From a checkpoint of a small transformer trained on Wikipedia.
Size: width 192, 2 heads of 96, vocabulary 2048.
Architecture: LayerNorm before each block, rotary positions, no biases in attention or MLP, embeddings untied during training.
Each number is 128 + 24 x the weight over its row's rms, rounded and kept within 0 to 255. Layers, rows and columns count from 0. Numbers have three digits each. The size before them is the row's rms in percent of the matrix's.

# q: layer 6 attention query, 192x192, rms 0.221, rows 150-163, columns 96-191
# k: layer 6 attention key, 192x192, rms 0.228, rows 150-163, columns 96-191
q150 121:167124160186152129178113110122134129108164093155122133163181130111131117180155127162132143091083121126101125173110136126108156136123136126133141099112123134147097121118105116153092133093122118085095103124136122134110128143126088114174148123104157118115167151094154140148138134121086131139
k150 128:144137129122121115142129144089134116129149167100103112124137136121151151147136157101127114108144120128150123130120106138177153156159120176113138091113110138121089135103147156157145146070146134124104117134103140153108140135177111110111133137100128129144158131124135118173134134089113138135
q151 101:111113104158131108126126106095121137113125127147104111115114119178136149110180169105115188127126078150163092103131158167123148133136133156106103156148124085148125146119125143110124115125165108135131088194162148131132158155122140105164128087090122116112111117130118126124175136119140157120
k151 109:113115131127153102123155110090128143110142125111125134132113150108112127104163178121163143110137114134141081108115142167127156130159087112124114139155115084168101174116141147096120137120126083152120141132136125134124166102085136120133146115133132130143091094155141141095120148109127098169
q152 119:052071141171093148118128147110134123164131117137122115125131113114063117127123139112141124144169136115165117102172118122161176128131143104148129135161111111109133121102119112121133140152106156118085154136111151088166113133124163153143154114113123103102172118108100153120096073155094131143
k152 122:082116128134133158136119142102152111141119151139146100104105097121095172128127111144081128147156140092126119097157093108099157072128127114135126082114114088140135086116119113110133119095164159089132153160096125137171086123104140106133145142111113118145163119097090115140126120127108120108
q153 114:154112085125125138159130131166129127101162144154142158149099141114186123078151128097097092155109152086154156141132049157147122119139131116138120115110157170144135155125127107173123139117108109111119142115144091167119159076131150124086152135151144161116116137160131093158096138117111116121
k153 125:088138172139128074132160126125115112103174128117126147140134136142131075091188152107145133138092109092164139130118085122139120125138140157110132109128116157127150142135148116134116114141125129115110146107129107145103157123178119136147132153136114135179124152159121123126149143120088142101
q154 102:119159159124145121107124148114140111151116092156120114131117158124122113158113080126124109122104119139142114115126124158088100141145118130145147157086163108111167126136107145111130163195181168148076117119065109103130137151138162160091108102168108149158111108127147148138104127129139130106
k154 109:108164153163106141136126068131156138142139100141138105172188167155130140142112137102135092149136123159086132105169125185108122133120119137126143131123171142110118109104140150149140145146147127102150087122092125119145138159104159094114108121100104143062120125121124079134105116088132150102
q155 113:135142127169146139103124165112116114144094127170117153151162096137142072127096133123142128097140099176142152118153145137114087150130137165147136126125110063138151181151107090105122128128072120130119130161139142162183089151093136104129159142145114143181110083115099134132093139130162149108
k155 126:155106125108151127091103163149141147134148116167143132121143134108129084119119167122132151163145118165103120118121152110106080109160092136137104134137172150136154091111136110147154118126105134145120124173166141130114072112110139066141136159123137124127113107093105096125124135122153147151
q156 112:151149131125156155090115142089118112142127111132151181138113143150123174112159106128151169112089154092122153131174093113105146115096095123116103119133137128142135104126128107146118111174154155148093109128136156094130126105118126173165154119123156087146113149110128161152157127125171105095
k156 119:185105128128120161114171137091119088117152121087123167144123066162130140161118087115107121143109143136112134113167133114111109092140100096140141117115125143165164173128122098120150151152156084140131096124169169132098143123112121154142166094118141099108124086119106137107134148111106147110
q157 111:134114091139160133168130136126089142134197138126149120109124122133125099129126120104158137143114156116094141130125110145153078176092141108114128105139129109107122112182106144126109106127129138147104119115136147140155138114093134160095110156155134093125106146121121190163123122137096127139
k157 109:148112103181168118124142167086143116085150116126155123141136146094135094132097156083148143144123183142095098132149155098129109153117088148086141134118140155097096100158087122142182154080158103137120109105144127132127144176160120108105111124118134139131100131121131131122143138115116121128
q158 113:159117126130124127116117121141143091071114178148123125130117104134126128091124119135134124092115098144118133120106125108125171131168103110087175098130153134149148117136163167172128140129156135144142105170136125143124119138117103068170122124120101088121095109115116130130178156111183098116
k158 121:150112125108096133138181147172138094157123129157103142187112126103122104094141148124113162102124074130162144094134142120158149146151148100145114163143150165132127153127148149131131140118089125103122117151124130111109135095108109101136122159131113108102073153147170102113114130075192123170
q159 118:109090125061128089070134105170153130127153162124128099124130190112132161152155116149153115124096109147114095131077138124140067104150123106128150113122088177081159129163119122121132148116164113075115102103138135105112136150131119157100151121087149118107143162154133172144113115149116138132
k159 123:121142114178111121111069105148128102127118117158145120131080160103163166147120117143166074087108141148113124167129151108165113155129128101159153133106111164055117141152092138120133161139129133087135103145131129148134146142155118155093165112137144125099086111178126108112165109148141148107
q160 110:166139135128104117119149138112095139141156105109117103115120119129105121127165153151149080124138114158112093124182096136096101110109129135114167125179125112131132135167104142157133083110128131084162127139115121107101156109138112118151085121158116150120072125096121082114148144159180133151
k160 113:141114110113150100098155166114127129096206125130125182145126164133125091073114162113127132157115148150091106162121162120107123111094114122130145136121144130149151122127119130131116144154096142114083161103135149089139143086125112086130122122131157163129061114101130120124145115186123130104
q161 109:140091123132108134093101106128160120115149121164121119178161115126130161139113125116134125128127108105137173135115115134169103121127092075126126098116156169143112122073172174137064163121121118121137160085101145157129111125106120128156133106147161103165105156111122101157118144116114119132
k161 116:095105155082113134087161120163103128155129130133118152125104070107158188135187120117114145151116126103128206147118108094160113158175130145140116100134158110169122102114141142130091134140081159118086106099124130112141144144172094121161117128131154128139125120109136125108140145127117160148
q162 110:129110122159162150139178141121125118130095162101085181095114126114109136151165116095126124138135104117080104163146064149140126114119087131142136148163149092098105175099141099120138157159091136148101118133141169133115134095129126099072119104092118144112125130140141152096148107114144124105
k162 112:128099132201141122112168145137177097165147162099131204099082158147116083146171093098145117111142091093131111117126130142137142107125092174139145137108125092126117120141114112127121126128102116122138184141154134115100148124093159101147101140117125119138114124137094145095137123075115134131
q163 110:117128119158096148164112142113159167134127130125060129131126127117143125062146128152063107151202156129125129107125119105102168099087155170129101133115141115112089134098135146140136083151128120168153077122205114140079164102110108146153104105088155153125102131147125122126163101139103130123
k163 118:136108127126130128109133145130093145120126162112117085107104085107118126092108112147109141114079121153169113108122119147130156100115129126152112123106117105143161148145142140097130119105147105135127132104141156141120117133090136143176086131159135143158150120093147153131117100138133083107